Weights of a small transformer language model: 2.17M parameters, a variant of SOAP for these matrices.
Each number is 128 + 24 x the weight over the matrix's rms, rounded and kept within 0 to 255. Layers, rows and columns count from 0. Numbers have three digits each.

# layer 7 attention output (transposed), 96x96, rms 0.291, rows 23-31,54-63,86-95, columns 0-95
135098130127157128108146116144095126130137119132100140142116140134118101162127109128135150145143159137107128118157134128143107111126155106146079146124124178163147110133148089115150094144123144136114121147141153049069145134118108124111089142173113126102120145124149127167116113148087157113
163135118119134108160094115178137110120120108146150111136161112118094140125097118137116114146142137155128091130146113128108136138097132142087125142153109102114108137106165084129161096086130131156103114139134109140094156113160106127101165110129119121150144169156088162132091147092169120181
091156122116114120123090152130118131117068128125066179123153145101159124155139106152105156152140070183063119089120131125123119124104139143158149132137163082108112154164117143122149153118094103148159106127123109168161142136106112109119175104130142164101146124116105165158171125113124110125
111154132149137174094113099097092084145116121099135181144104087093123141144145127125124084145101119135172100120147079125102157089114075119124105112148168104122129162143127155106154114081127150142109101125131124172136139120138124095112154133104147152112110130080099117136149120141125136121
145137112122117106108107132143149123130135116111178111123116140166136114104153164132122121107120119116131102130155069135111074151153086180117172112129125100126159154120178150161140068122161129126120071147105120139155109137120111107176161146077152112134104110155116110100144170140141135090
144154110132168125139115097153146129128124151138123091139144137159094157109103110128131113139111080120092165126106095134113122133114166152142120141112124113096190116070118123112084158166111120113138141192131142159135114133137153080131145088086162086160135141128110155103123127120138134096
138113163099157114155119156100127105129151120142131139109118158129157107113131159153122113137120149164135146158153108147123161119142141110127124086121107145113138142114113163064127113179117133107144123173157148145132094131171125136147093135126133146108126143089139137105131108129121119102
139163147118158146189111148138176088105131125125141119155089151080128156144127107107140107128161128087093138140115134151148170147072084099120138076113134106108141115128109140133109107115122128140091137126160152190128110074104134158184123138116161086109148161148113114138070116139112139137
138091133138121146108142165085117149134150136109109107112106135127118154099133132179122169094090105131129117118146137129118123116140053123117118110164100150152140101133087086124118181093139095168115157153138147130116133108127145143112099109140088163107105137109091166134129146115098132145
108149080119133132171108137168192118129138159095142105093157162126130117070097154135093130133135088174115136091137111106156114110166188155145181107148153095147196121129152118103144168126094146103121121073116156110122072118127130121135134136137140130156106151153125122103141116160125153150
124137102153134122139159173166116111161106146077151127125123125133120147100121109091133160134139105129100141176088170159129139169090122125101172120119129125145120127140122104139105172172126145126140151132105123089159104133171117116130121109130130115144135163106113137104130134107151075110
093143125102139127159151139079117124132129176119136190105110128116110141164146093159167140132127129131152164141141159157096091104099106159147107151150140141166136095166082184111152115156153132139163101112130124101156144106104128136112084124143087128151115109074157142137143141151073151108
142119127128159110141126134136065127164163134146143075113128104157125152084122131141125098154144110110135127163143103134137156166185117151118122138086095161125158104155133147103123142098156132149092200143121101062116100117189137113119108144139097099166128152099149138107104157127093111126
134127141128138131145136120103173121114178150136103129112155139129110116120124113106129144131137140142172127138130204127142149140145135130129115110130098147140096090121146108163090103147106124124132124144112123114121127134130152127183128120118163119081123132114133156130099136142182095134
124145099130157168196114131117108148150133134132109133144141120117141159126121090131095164095122100124126130144122158157130203123121180103116079132151146184132110095105097113097096136139107167148116141134118156133172154175113110118105127146177093111092140151079077131167143082120137112155
119140094146098093088112112128138166116116133160148142115142108084126082132150173137117128133116114142073106105127129128133133116123156125116124108137136134135104148145129132138157103114123148125082093071138129152107144140121137153117128164169143130134138150116148088140106105138139098139
106092124128137138111109159118201143130092166131089118137099095120130149117154125145158127123122103135151139142150150130180093155071104166114160164141124126128140111137094125186144140096101151157111130100137132145153162142146116107127108131141128150199135110132142141145179163088175113130
167125140122125154131126113128100141124142106115150093129119119150123103113147116134154110140125091103172133094146151152127086123145168160127144130082142133113154135112113045114115100154129139091138154146113094062138127147160113131151127091152123124102132126087118142101172144130134133082
110157140127080104109107131138149138095113098130133134146167155164087152163127152138142147123129159143094150123116099128184088172116188118119105153129116105110124136092186112138142082122130147132125145134133136155139156143148111119119148140103134097195128110161173112111139088113152139123
141134150134146118166141099085071130125130107106129148171092091146115132125114095140130131124093150158125143146127171162073153133142105116149113179106125144094150130139126127117132113134148125138109102149141120097130166141086120134141148150128117132089141160103137149110114145148122152112
148104116131085138143115127069149174102128095134136161131116149121113139143150130125141104099115156102175133124134129130151126122138084153132149141126155088120126135130123158145138118047182138145139132105154139217138126132095132137106187118134140168107147107149109101133149100145166098129
129118137144099151105139102154136160145143089097104097129119157150150122132127092091128157113130100113122126116092109116167130155149142108156172085101151136129144149139129107132107134154087141109120145098133132131167089147110112140147127138119133170104112079152158102113120088134116108103
112125120134134130133141158136161129143114122103135129136109114134097120161123136084152107086135150149149126113112153140125165109109096096135114135173121139137149095102123084112118124151141153129143097143131181139124127132088128160127132115146126146134093118168141120131091167114150172156
121141086102144088156128185156136128115138128126154087138107168141130131115138157167114130137125134096067131151124115160135086162131143138124168180085126115144155117091125118154122105139155101121151156114151108133119127135084116140155106142140074082092127145113117135121161148153099109117
117155145166134146128175114131131131116137133126127139139091118139132106167131122135149100181117153131163171128112152132157153123136096092142130123102120153102093139148091125134158158138115134130140166160123109120082143104119148134125142096149116130129148121122139156114124177103100132132
087101152121137134123165148104066109108121107097103218105079128122152134161129126115112111121156210118168116116122178142113144141154106106114158191125138153102115116184135085123143096108146140159126114159088115120114117088117118133146129113110080125058158118102066111122098126160095118097
123163103124112141116170080134092123116144104114182087133140131085117118112106104088089157137154169104091124137099135121077138094123121100139111133146153125146114136149160148142116102089136082124134125139103126104110152096120129107125131133107100106085113125147132118146099146137111158171
104112122157078092124122120103139124126114088172119146094140167125115166139118141160111140119149128149132139161100097149141110128185113137118122112173139115129115132123106146126198153099136164125136109129145146131112120133140095116104134179115104172159109118181105135164151131125140133132
106106092146181121148104125144092126149126125123125106122123069124151065117137102041121109152111124136148123145100115137103150120143125097075166141092149133098144178152100154091100125146119129114153113111121109093127126125146131123168097137120125115118122135115137100129150170112145125075
# layer 7 attention value, 32x96, rms 0.254, rows 23-31, columns 0-95
113136143127098142136138142163129079097114142083147117136122137110147118086120118146116123120153130148094129173108164116165117144123138135169162120097145128115133101151154122114136166167115111152133165109132100133162141129134142155116136172112123107140132147118105140064149162090156120138
111151178121104158141139155093099152101127144135095152131120103110139089136160121132091145127165123147120178090164121142117158101146104135147138162104120138104108136121108123095168080137138122150198142137100130177132137157156125182114107110100100155131108158119111121135139120111143129124
142086090129141138155157109108132115119125139112144116167116136140132146143135139117084138149114122131151148112180131180118120134174123101099124112126124192138103111135154128158128088119102146139086162127145115105122158139145156105122074102104063109129158145124149121097118157128112117162
167110132114098124095129101136133102109129125140161134123111166130162133101094114123137136177133163162119092103132123134156134099096133117132103124161157154132098122170115115136159137099108149156116127158143118110096105146155112176134155118126123154127110121150127158134137101112156156121
136091054140117105145117123137125130165142153129156135139137158099141122176120143132123124114181108143114169137134119132161192129187170103115106114114111141131142152102134101130108169124129116143118116108171094153160051151172131148137099115158115145135123154087120166154146072120111126146
094119134111085155100189150132140116180134097155144121124161126093146079121147141137155081142129120098146141134132122152154121162144131120174134068136146099149110140125132159139084149119102069113069106067158116135165099148127107140147091122192140119113093146149140108178142130095120129118
104144127130113130105097132110146137154127090144114115144115138194112104080116112122111138087119126127114117105116124146181136132109135112112156139112129121118121082097080130138133138151129159156149131063156046107139139142119114119130157147098140167137127131155116123116107131154117159126
081111179145117148162159145156110152120116154085107094132134127134152078112102126105126157147139131172148113080132140104142063109129134113159126142087134141156134197137140109140129125121179134110138120109096122143131146131121149133093138131121150112138141133121122109104123118104138128092
154148138088109124134139113137169162135125150138119143146136161113088153123134131125138074122153127121151161120104134113132170145157110167129102094164181113129145106084114115138113114142159136132112115102101150139102106102160104098098165175087156176127117144114167127142105142139128156107
# layer 7 MLP gate, 256x96, rms 0.309, rows 0-35, columns 0-95
119137099137069104139136099132112111092166085128118099126166122125115122148115116135137164120116087132177112085123078086130133117115140107126091133111138117124145098116140111119162076130115109115094160153127109143168131119137141113115111129086133105134120118070107102121112130134124149141
165123133175130122105083123176132145153157094104142083147104131146109130157132140139130134120155120133099138125145102111085154135128136138117144142162137129140142100139103137117122073153133176151139131170139132152117116131131133168120160136127058104115127117120118142131138129120114145153
093108124155177111133157155137124124105153137116162122117137125163157120135095134114106163127113153142127153174136088117137099123133157154138129135128086164170146137149133118101095116174139133125096128160119141103101122142122094142115176132086148111149125138143090116104148090098144111140
134125078107111146132113126153114153108154118157113133150107133140147142103133153158092111154141145079080116127144126101110114119129176128097106160141128112154171107103103113105121112125066119163127121095107085113119162128103146161107127121123130127146126138085113173082065116149110094110
116148136105142146148121136139137198138127144158188128120134087125110120094134125113116113125133116114152194149155108108096155099157187188094072134138155144152128140095104116142126116139116090120105117116135126110157104130142154101096144162137142128155131128129116142133134138135115096128
126178121148118152155131120152109143115153125124184144116118099133146155139128125136099126122141135107114157118095111170155109126149099124113106117141120159120102177133118125178116157125110143111133118145140130128136124075115114127139110167111146203129124112144139139098145112158153128111
106145081104098133138122125168127120115115132086078098077131141138117111093136124154157126123134142130102121120121093138168107127153120110171117090126134056147144163117112143077165112157122151143098128157141153108094119086130151141157105102084115119146095146128130146121141142142107140115
087143133122183098124123138122117121151138154157135100108121105107183152086159138124128116108137142153118133110166096127115156161169193128114150123102136116102130123145128116134124144110133156132091116103107147162107115129094169130132137098155110126124120108118159127107147127148156147135
140085156121094138134138145114122137134123138144158131115112128112105122119102137119152113136073149150124116104134059114119146166148169132133117126154153120126139120139115168087154130103119124114149155120073140098126139160118157144112129158117132114133143106135117089128138137119131107142
121122161121127123125133107090119112108160126117129146080105115107095102143104126115102121114099153138129144158147144130131122137130132126136123130126150169128125142175140119149132136127119112132167150171186132146111176124117084115142101135085165115108126074112110117110124199069138136122
099117114066091160154171108126111123180178142118177109096122139137182117074135126149112123144097136097095115133098145165115122116111101069127141155131160124131162121125138116124126147079130128130123110078155131154151139123123133149158150130112142130128088111126131145101142141125128171081
188151098121111136117157066117122112138171081161149141144127101163139095147149158104098106121111102134093152113139115141102096109219115134160130119154121122125175147123103145111105128157153129115123128096108135131115108122133182134112120163120155122117140149142131149163157103173136123133
159111127067125141117147089142123144147151102162146147154185104088092163098133145132122135152104102137097143094119129088144119134149131115133093121117135107120110105125141121142126114143134141147141115090142132162122115139095174167110133133156110148121145104100114122111127115127103142151
124111090154161141115156102128130164110151173121119097119114121102120152130153180107154127074165166149126116167099085115145110139160117159144082173142102101132096130163077128111127104147105131102139129190164147151084125123157165139130100161157081150089117127108129080167112130134090159099
107129137094130077123138103153137149165173111174146090133118138122134136120118141110149165126167155142115062146123101154123127118113128137153113143142173140111141126104192133093122167118087116169127124127095102131130057132142159128173120139175139119118145116116145150123117094145120130126
163153119146098133158111110155155129096149143146149118160140087152113160164126129143090173130107106082105112083123101117118098112103159149148103167150178152092111103143140093148104088136083165131105155125132125143139107093158125115117144162127119110140127173139140152112106134136117141156
156084129114151121147127104149115088135147152086132160126175119150145113141186125149118134094147169124130117129092153113116086135161103165128130114136142085124154121165133089116151161090130090158120112133142122147126124142117097136137129106159076125127115137131125106106115153093125147141
130150156156129152110143131110092138122123112130149143138136104160116139040151100094116121141140156144109121136093132125086086152131123123112094096089104117139157131099085169151098123180115118103151112125128112139102107158100172120094154129104143085163154149135137154100143120135119148181
137141112093125143150098114142152153125147171184081118126134127132125108128125122177114141127052100108093140174096105114119153118147129116105120172147106134129154114091167184061124150135096140156124150130094117141153150089144184136103111165163116089141087094131143138120139135148109140106
122110156112126117173146094120120132139120156115156102127163153134133124145177133108146156128100177125081140125122085159163125154111144132105148112087127133153067117108079107140132082149127176110123139163136109119164147145098104096149146150099139126140069079147097097131107170114131148145
120120124127108145158148067115124099141128144125182116135155134111164121117148126148153165155163090169108126093119098112115090137109155107113136170113138136151137132157124147140124132082096184161073130118118128118101130163123115137160106127106105138148064109131130121184111135128147139143
110084137153105139163156142088102149121134125153111117150106077150094137136138134115134156102109176145101096099153171105147111144173121136100112128107151113135142162105139156132121143171124139133115138135098121148116106181070103127101130121103084130132134050173090128149123087088123095143
140103099108136110090127152190139143141144137127108112136142141145145116119119135154101151124157143149095097103128111096161125119110144166141120154158111140145171131138167145105123163106112168129114122056080120135117117131131150102115110183130159116153133092137132140120159082162126126133
159085176146207116087157120135164132105147121108140152122097132131122134123107121172138137104108118108186146148158105098137151115145118159134118147161117129139108146142120139101147169133167135124115131121146133071105133141179160139104099190157119165129136133136145103157119168105176142133
132129143119127128120144130105117158109127151122182139130165139105138130121092112135101120149115161124088132155151131160089151085128153154155117094144117126163145106120131083141112143130111129117107095116112118120134126119139109103164110106108141134126130105146112166122123137124117144173
130140098135141119111146143149092134151140148114097106133121137174168139097133136131121123142114150128153128143165171116191161151122164144141147086142106145166121131109137116098168120130067127161106117109089106132128115207120139154142154081109126139146122111101165083136122117152155085131
130137159129133125093107118131163131131172179145098092103116113104123146131169122148101090123143122130136105119157116130081142103119131137093127109138131126158168137105170118118116150174121142121149158103126115118126130081112101183117124087157111144122122135133160087106193141121144220120
110126142117078132143115117163094138119113151124126142144130140159096095126163090136098099130124178184151077149166148105084113132118138089085126080117116100138083153150124111138116137169154147114113159122133134110153160141128144162129118113096137143152126107098155181095110115126125140165
157137114082150102133128120102105154116152124128100166117150135097111152137127122172158097104148130120110132110129141092157139169185122113126108136131129130145142172098081154107145195113087161124128165117132124167151048138112156150114088133149126185140136085118161125158135111138109105138
120083148141155121112092144082097134098131131128120124128174101131136116105157096116125136121130121160121108147144127144122150092093074142140098157137158130125124125113132170142164168127093194202111096102116112126138136129130144128147095106169160123113125137156192112130107131136144095127
088113133186156079130098137158137142109129125127128155109108096146128104110186132099111160122115149109131118141134121120140093113123162208086137124113116103129096127144144139118123106085172112095100111133086102159126135207139132139135187150107133116143116164131119117164123155113113158161
135163159121133129129120162160127118193166132141124155086138182127139128152162114125143125149157143141082114154133144129074095077132145142111115166138145091156154121116119133119098153162116140126164097108177125112147148134148144124115126073109146119105112174123115155154117096157082125132
107090124109130137136159113085158115136145130122147132086164147115145149097139119146120116112085126134154143098137140110139155126162139137113116121116135108139122105132077096105116150141159128135155180108169101104181125137145125155160106096115154117141113155126113108103082128095148103175
111120144111093106137177145130134100130200092149119114113125137072130121152124111131125092116133122150099092114130121153134127121150107114129144113134155130144127178154159137101116137126123148107122088179142117143144137144175142143130123129132119133100130184132117137093126121124106123183
129104138120142116115134113088135130104149157081133113101180127123081087163101092121162075123078155154116132160171136130115108145131122135109139069109118063140110124105118135101159122137128130118143118112111068118136121151140136139091147112159117127134119126117137112141162133138104104137
140148153153153113142152087092105106140128104155138082129178137142154130139175126120113144141122117123134101159149099111121118143151104137088147100103132126142121131134133117105141139119155133131131109133106087116122135119170154088153117172108118142119105144113134120135120075115118122135
# layer 7 MLP up, 256x96, rms 0.29, rows 0-35, columns 0-95
142130119107127117152128180094133122124153128100128156113125158156102104152111052137137115137106131101150095112150138094126174135126087080155121166129107108146098105121107150122140163116114092110159121157126169125126126131120123125117101137083145120133136144143156127098163142087168124181
160101147139124113129098115144147124125105103133137113131168138114127103127116116120178169117133109147103157136144122161146133122170152133095095123136139137145140119112133177138124130200140138134159123147107116132065178153114121155132125130144129135103131141153117140100148130126109140124
141133123097101106118127133077094130088118146098135114144134158138082094128135141122155157129112090127145138099160131130143096116126157119101165135118119107123111117129112153097134086153093147074135119083122121132109113101181116163142085052103127116107115166140144148147107122123122142121
095138111070096136109122130170118134133136105122146185114095117112131078130089146135152147118080109087093142126125062092140149122162143138103152142139139153112114124151106115131133111192110103061150107118089127122156133135119110114121136129172137099128151116080120114140099123105089115149
133112135161127104105088153115165164125103150197091147123126081151145130124081154125099119119149116110155130122134142123134149119112135143110159144110153125094160115108135130147153176081111152106112105140138157139118143131125137101143191154083103099102113099103073119163173153118131123140
142148121112143172127137088041135124144109127120135127133153153107152102134095121115137143157177143115126149182123109133138130132101147108136146128111136117172131148105122173113118121086134119091118154079120138104107162144150089125112090130103099129103100115140107148128102138144128120129
168131138149130130112153109135128174065111167114137103107155165128097097130135109165112128107130117123102156101151179138094107144094149145165102145134168140087155151132128142126148145107125157150092146140129123093107103150160091137122119113121141125121135143122120146140139094141082116098
142112105135082158140159103134107101097167085128103135150130148124114109152093132158121141155131103084154119104077154119150103109107115127119105125167114141134195140117124155145116122142099142139154137134143108107143106117134115149157104139101120139112126139073073149140100132121118150126
103159112114145115138132131087078105118142123126145134134146099101127157120093125180100115145125075137125169132114132141138156061136129125138107177112115098143115153138123158153100133105103136089129130134113138147150093129112115121130146116154146126161134134172105059158124112121143130101
109107134109110133128126113154142122130150193139153162155128121139100107085143141086115123098141155154124175100137125130099126171147148140167058139099126174114132124106148120178125158139151097130137124137151149131117137190073123110154121110115133115102097090054123144107132127150167120099
134093090120132158122075141150128161126106101138121116145151110167163131192194116102118127097157094134121118126126095169148092111121177150106143151153136137182113118128148127088135178121157099116168119107124121122117131180123143135129161096121133173110138111129082131156129143116134110089
177150081169110138132112112129118105124138133145153158143135102146124094178144129111101096128145152134127087102140108139130096107163132103086120116131135121125137099080129168109065137174180163133120136112160165107152079185126138158109140127099122122098113109159127127151133128135139120151
129115129143136120096148107113154133152117108127128151098135089121118119147171134091115114106100151102121110114151169140138162116099151177115148154151119116105131112073138133127160151125123133184154143148113110107076138119143116134113150118075124105113154133116148146118112090129122099131
134133082133158138157144135139090141105120163125127104123105091166106198096099193088132131122084138150099156154167123120164143132186102129118122156138127118118136145110074147141133115123170093129102105128156134110102096093143139119160110155150112143153127087116108114149155143146156161101
125150123112130107098161150130127112112122116107144107120098148119101126169133125098173125116145119124097074130116152093172120141121128129161068116171103144139149117064135119134090089117131158128079113129144133134136071127130155108119131119160130086109114137132108082159158109155120129134
106130133104122150110099130147143070173117117135135143113130133108144146102126128129127104143131127161087171125115140135153117087169118123166132095103113108164130132123133191146096152119152144164137077172138111116151092139131158105128175118141113155183135131140128096141153129097126124089
128122139075124102129106116150120109137170049122170180109095117103138144115122142126115158130154113089120192147106104160072129168099089093163128110108144115127146150148169118123098127130121110108149149150142107125129138118107125090147088134138134115131123134129144149183141156072137101117
130127171085088136152088153131125131129135123137121118131147094178107120128135135174118137162103113144120120139108135097130114147142118112137133133170105119114128077113113122162101090098160051155154126109100100132132116148149124134118130179101125120158157123160131140141122081087157151165
114135154086118135159115088126157166123129126136140122090123155163118159153144140148113135113110129135137187112110159085162113145145152140142141140135160094171131123109120117134138118132087155102134092077095157123153115124118170087095129204111116128113149103122156095103138118084123115113
165097131089149086135112151139132108066110131113090113151163104124124137158150137118101112101162130146115166141119122098129179167125091095127133141123165112152124144158128117141128123131181141145126129132114170129084132155144108152116134090159100082159088119062110128157120123103148133109
168138108111153167142116167120140134114095135160137115141151155122157108158099082154147088149103106105107087136148126140144098132147130124124152094152113111144132120090114169133162123183126143104132125127118136072134103154113137148125139116067116126146148102083121144138131138199087115125
095186109121132152160083123169152135134125154135109114132107128116154106101110127138134121113139090123155101129147102131145090117124130157094152105136120082140101107157124177155102126117154177158138152137117126125148148168110111145117104147131123115140160108183081130152099164151139150135
116131137113099116130127149141156110117151134135117148110126143163157143084149127130153139147082141123093111095152095174097112123168097148096103124134152100105121114123103105150120167139106124075147085121141144148088134083136108155147137127121116135133151122130098152118134125079126053074
149115145094170120145128143140152120142098148085104075108154161157151108125158138126127143157164153107131115169134119163147112144132142154199157135107116158147109109141135134111151164112159134138104124115115150070087143149135127111146109163117107118116147196134138124114151113132143105109
159117127113107161101128125129112149096115139119155102123142129155134127134097104113129164098126082144146093138089116113132120096135112147132146063127120154094126134125166095137142084093133126112103170125164106123124163129137165107118089126173176135111119136155133122131128138150090145139
127120113123124131122118119126087145194153158161149089127131144146175172124096088097092124119149113114097116166156151173138117165083129111160076148146148119145080120082121151142117119141124125094120126114100155097129150153091161101113106111107112129156134132083088103140122133135120103117
097155154106091145141180159142134104100145135129122121165110148105128077161114115127090145113112176089159153121132150170121191118148120157137131152095181129163147131142147105100190151161141094072115084126113125130105146130157181086184102086146164096109148143153140116132147111129138144121
104148086124127119149140137187119156149129127123172119160102166123137115150127110124161098137119168100115119133099117095119150106141130167135142144114120130092075118115159149167168145159151148141113175086117089159132127145131156180117090154121082151170115115142143095136130096122141090090
117135092120112142089104169121106156091138168118111098149076129128115167146107139155120096107141134161132127125093156081139167112115154122148132140158095092136140151128076128138126115141153106148097157132091123138166151131155124173141115135178115150174109074110146096136151185128116110133
133102106114118106102147129115156095111116129134129106101125121099138134168154096144116122126120158141112132118136116114119112145137100146126086095141137094113175167100125162146157149136152160128137150124119118159150097078116125129155088193125104089136094119119166122092180100149133165103
119143098122117161132123130140165178112127105150119122129156152116116128126130138161118104131150106128129169153169072095126081077121119089124118174142131100103150152127107149113158116077143112121087138148109113144131117165139169125103123145123079145135135109087115128158126117091126142174
137187147136136157091145125131134078122115141118142143138112092132111104145113155165127110127168114171094110142091115105116091135169110147154057116094142131134159125095126154117130143122144130131182091107128144122153132129115142110107107150118137115141125115128137129116171144129118124101
122113148149125095131147123146077131211124124135143106145132129088118140119115170131141158132099086129147135089101177128142177137141130160125150136124171145176112130098108095116096129158101143140122127104142109130155122116137165133133121116127164134113176137142131121157098125177136102099
114135159126118107140143110124132107137135116110113128104123142122128102174105111109152094132145130126114097112116149150147114083103150118133152143129157107131128180145149166092102094109109144107127155202133162155137169146161140158136094127138082126111103142131105099149123110123097109128
100138143141181107114175111082158126132119133089150160127167129128131124148111138087118098139109131152150090129114141113107137078143129111118135101135084137139118127109101157109167140169114094134104129145114130082120139125148124138148153131131097158146116123140118119137153105127113108180
112119141140101119143134112136098135128135109119101100121133136136137122117100164158123125126123122130136135133124158141129096136137110154147145085114129096075089109121130116110133128103152184130126166139127106134136130126164135143087127136157122160116141126149115119150128054174080149122
# layer 7 MLP down (transposed), 256x96, rms 0.285, rows 0-34, columns 0-95
145086113144138128139095124104191118171122116138121120107129175092147128097116115127134087121122113114115115121093142163157145139135164110141107113152174117142145120142101114120089093115141151138109145094163114153156130143151188095169165118089087112110127126118140143120116147126156114096
174147171111095103123127145128215116125112119117152105145168166170119115115165148111132137183126099119150141116107153134149145121131154140099125160124153128149115119135153135110114115132125130141129130125133137146102122115103101145091125110125110104107118159118116132150143076117119112114
147134162099125120114143133097103155126081183106149135142117132107105114101175110125127149102110102106137159106125140164124155159123096124134130133144118138090097136105134165116133145143113174140135155104133104142119125109135157167167090119125134150159126144107193161141163098154078136159
107106118117129154136160111129157112119113110160141123107137129046167131141093104142116175100161128102109107088082131152146137102104134144099151109144120171090099154158124166118145130105182126163165147160145126108142175133107125137100111113135123173119091110130099094120104153098130120134
150127088106098135158150115111116109116120118128123131110106162159123134125154125130117165143127130092113074156121149153134153139059118117135104123125179141100115163142098112127124127077142113144083142148139118121150150128170070190118145074159100092094121110124157122127104101162178109107
076111127068123125109128125099140147144122130119120129075094135137107134107131121122125168134184122135135142130118110130137118123130156126135166141127124118099155090123155143077172167088093095119079113125146117118139132125115080116080166137146140108137146155144147121126109153101123136143
116135148184142082125164090118128093140130132065144125079139173144149114142097141126155120111143145118121118107138116130120127138138130140150098133092133162130120115106154102131120074131110145128127099093111145124152124150105145136190150134130137177110109165133117109125072084142111139101
162151103155121155133111128136112155126119109161128143172105134138093090134155127174137140171120150123117111152121103090146116111117080153183091115126126149165148130133144177133135113125095155140136128111147123109157112141172090147123128187110130109137135169102095130152125144113096177128
174125149128151130125134133090168146113162135130084141152115161113105132122050132144138095121105099180125146135109123141162140082115132145161123153102126135127105140093143121118121125159153097093141139158099143124158082111160114126128135130133156146134092149156139132109139143100123126107
143149132124085095150131122114163111145088095129133113113085118143133165120135085114129127150043110129098095123121120096120120110100092086131138109120154182141115165164171130074168107124113110125121130120131117104130112098136089131088118149092098104145117119151143129106090095151137112146
111151128116161116132100131124157168129103125125093113133186106114115089132099129159089133105116136176086120127117158126146104126178085177098171111152093149124094135110119146167138159177133143126104108147148093117127110131156122140116113175088095132141153146128121179119110155156148108114
144151122122123159067129148136151121123136155052156132137162130157154138138115121155077117124152131130128132156137120125158106109123153144100122180118113087119137149108091142099137114140169133119137117111148142161114148142131179176104148122146098119118110134126119150199155123148100144145
087148147144148126120126118124142158146117131105137121148165093132154132107100114124140124112162110086101121152165198116145144085136151162117151127108126123139140131100123126082109138075118141134136137167150109132138147123109136128135111132117114085188163119134125103111162096118100106116
114124114113133147169118151139160143147116137108100120121147163099099125142134115093131129083110122125132113104076109127124103179141157147145128116131133095112114141112147132031122121130157108088118079096093142130138091118120101117095161142133135169151109138126142108100122128163123144129
105142159142092109121135153136104120134130138154145125121115168096137135116124152130136126102176152177128106159123121132143158151093128103133148138140128098126122108128113071158144108127153097150127107132155070131193113120100103146139125114145133129096105114156164097137121102163171149169
138136123153145201167149131155140116113153161124128117107129000125117178129108148145130118136111100122114090093137111108143119100127169128143111123125126149104131101144124106130146141093106194156141124114124143121134123074126129136142125112148120153131115156113159131139126137134123110129
163127117088080132127124104141140077110088146166128106124130095176165115184134153103173111085121124128124123118133163145112114141115157111116153127149126100127159159142130153173199131130168134126118099123085145137116111156104150156132164092088141101154117107163155152133081160117135074136
125080147132137126092140098120152117080116168153147108154161142133107147122144133123124159130165153115095094122089133153135094134134147117074159116106115097109159161091110099121158081133122108079138125130171142153155124163135132141086145136112180151104094148130139131121150095168101119155
071151127092147186182121117145101098113143094108102180149127140109146124142113123148135137119137168123112106132137145144149092160084107119147110103138133145128107106150135125142162106100135094131131116076135171102158134128167097126096113116171159139096127131165145134118068101153122128125
152132104108144092126158135129166131188153149150142133113116101131139133102125135147141134132065132127085111130148103126091093083129151128159148126134110167112186153111120138162127112130114109110134113130102099126114148152178165134118124099093123110125104116141129103136112113195141112198
113135150171099153151136124118157122130157105156122148131152111087133121130147172131124134159141138128141100140182150121133088119152080135115091137110156128104087088164106128137182152116141134143063126154168111121118115154139141139153121120112117120143146123093138144132090078062096127111
116092128171087149141087115131100125148127104088176136183107195136166161160114142128169132149116128143134157153103086147153156140129148140103159137128105137099132149124133105171124144132168098109137158142049120138151157147136125129112104132129130145122118131114096134147131130136161160123
125154134113119148172131140086194124092155176194086177141161080120158136127141139158148137145098144128086100143134133125080161144135110109165095124128125111115121098118109122166120142136092145139112149104141151124098147095128147156136123142111097087121139114154156099093148178149121110104
124163123143096113126148115109138114164065105108108158128143123111116127117112122164127170155109172176150134112094118122126086149094162109120132150139129119093144124140165089118132111083131112181139137106139134102093132112133117129166144128166118087113161091090160116138118102139162138102
110136133146099085108113132159144128121147121137145152142104130129120124099159159124159121116140133129196129165090114126167123117143114107181159136102144112097100138129149068113140154135158087126122120115141130126148136100132112129122127136129145137148155143114117079139187156120176145134
134118144129158119151173110150156098121101161127111113128098126131075172112147121148150078127127137138145124122106123130164133152123107096145158156124048151146108153086105117160164090127174159142136128142101088157134087141133141133119136106146128113156125143107115130150149123162128073109
099137131058129116147115143171100116128099095125163133100117139140150164123095115147128156141170118170142150075132142133184149090129147143137147113097129143060113128138097145114178136134112104170106139117102175097151119157143044121160151113116166124096135135112155112121145156089097165120
122112107134093122120144149139114127143156154180141146184077096154137078146123154161103123128122117137123123139173057122132120171107143105130062087112160126110163095144144132133116083140126115137143112127156082093139155126124152138136129153123103124138134130152143142154129166111131107156
109109109103114178160134164110090126132120123138116102134103136086095105107145151101116115142125124107125135076089109115116108146109147099179087104193108091129141105140146124132184153134124096124073120109092123146139099101154139146132138115137142136190139111104097121115099126102123143089
117097144155143117120092119119074147144112152106157143147135222113153107112092123107119177142131113175116121141142152122126170088124106119149099128131128116104126156157146137145118162117076169136095111140110116094128155121134083156127124117172146144093127125103142146077136124168116159098
134134104115157118101151140107123115144077160161139113112111160138133104132167168141134109126132064092099113151117124142148140134153140101096113142098090161117147096155137107138066109105115118137142099145151161123107155128128113139093117150150112091110144150171134110114167123113122082120
145152083134122152144125134183216158146106153108143144130131149119125105167116117143104116116114143149147154125151163146120124117134168111140086153124110076085170108122130105127125155134111148104148122147129132119150180113108188121144117081111128121147122167135097134148129147138128136124
148124115147152137126132144109158131154125129159160122141068070164137137117143113146131109095176101113141140097152074114111081112135114104085082148104127094087155151161135103143142099106111134125151154144144107134136121129144144157078101134126160115152155138125116117120165122133105134099
134111171142113124147130108097149094084095142138142154126121089124118154156114124114136088125105142147105095155109112119154136132106097085124114149117134148132143158130156144128121109141141114107115134155143118105139137157136088151132127079115109127014130119124137103135129124116141086129
088143125124149130133150141074168121107095134095128149165172147127114137134106116094129112126085111098125104159107133125116109135114116139166101127123112117126124132137162131108182119151088139104148110156112122129119110152152104116153142104164137130140136140119139143141218110159107137136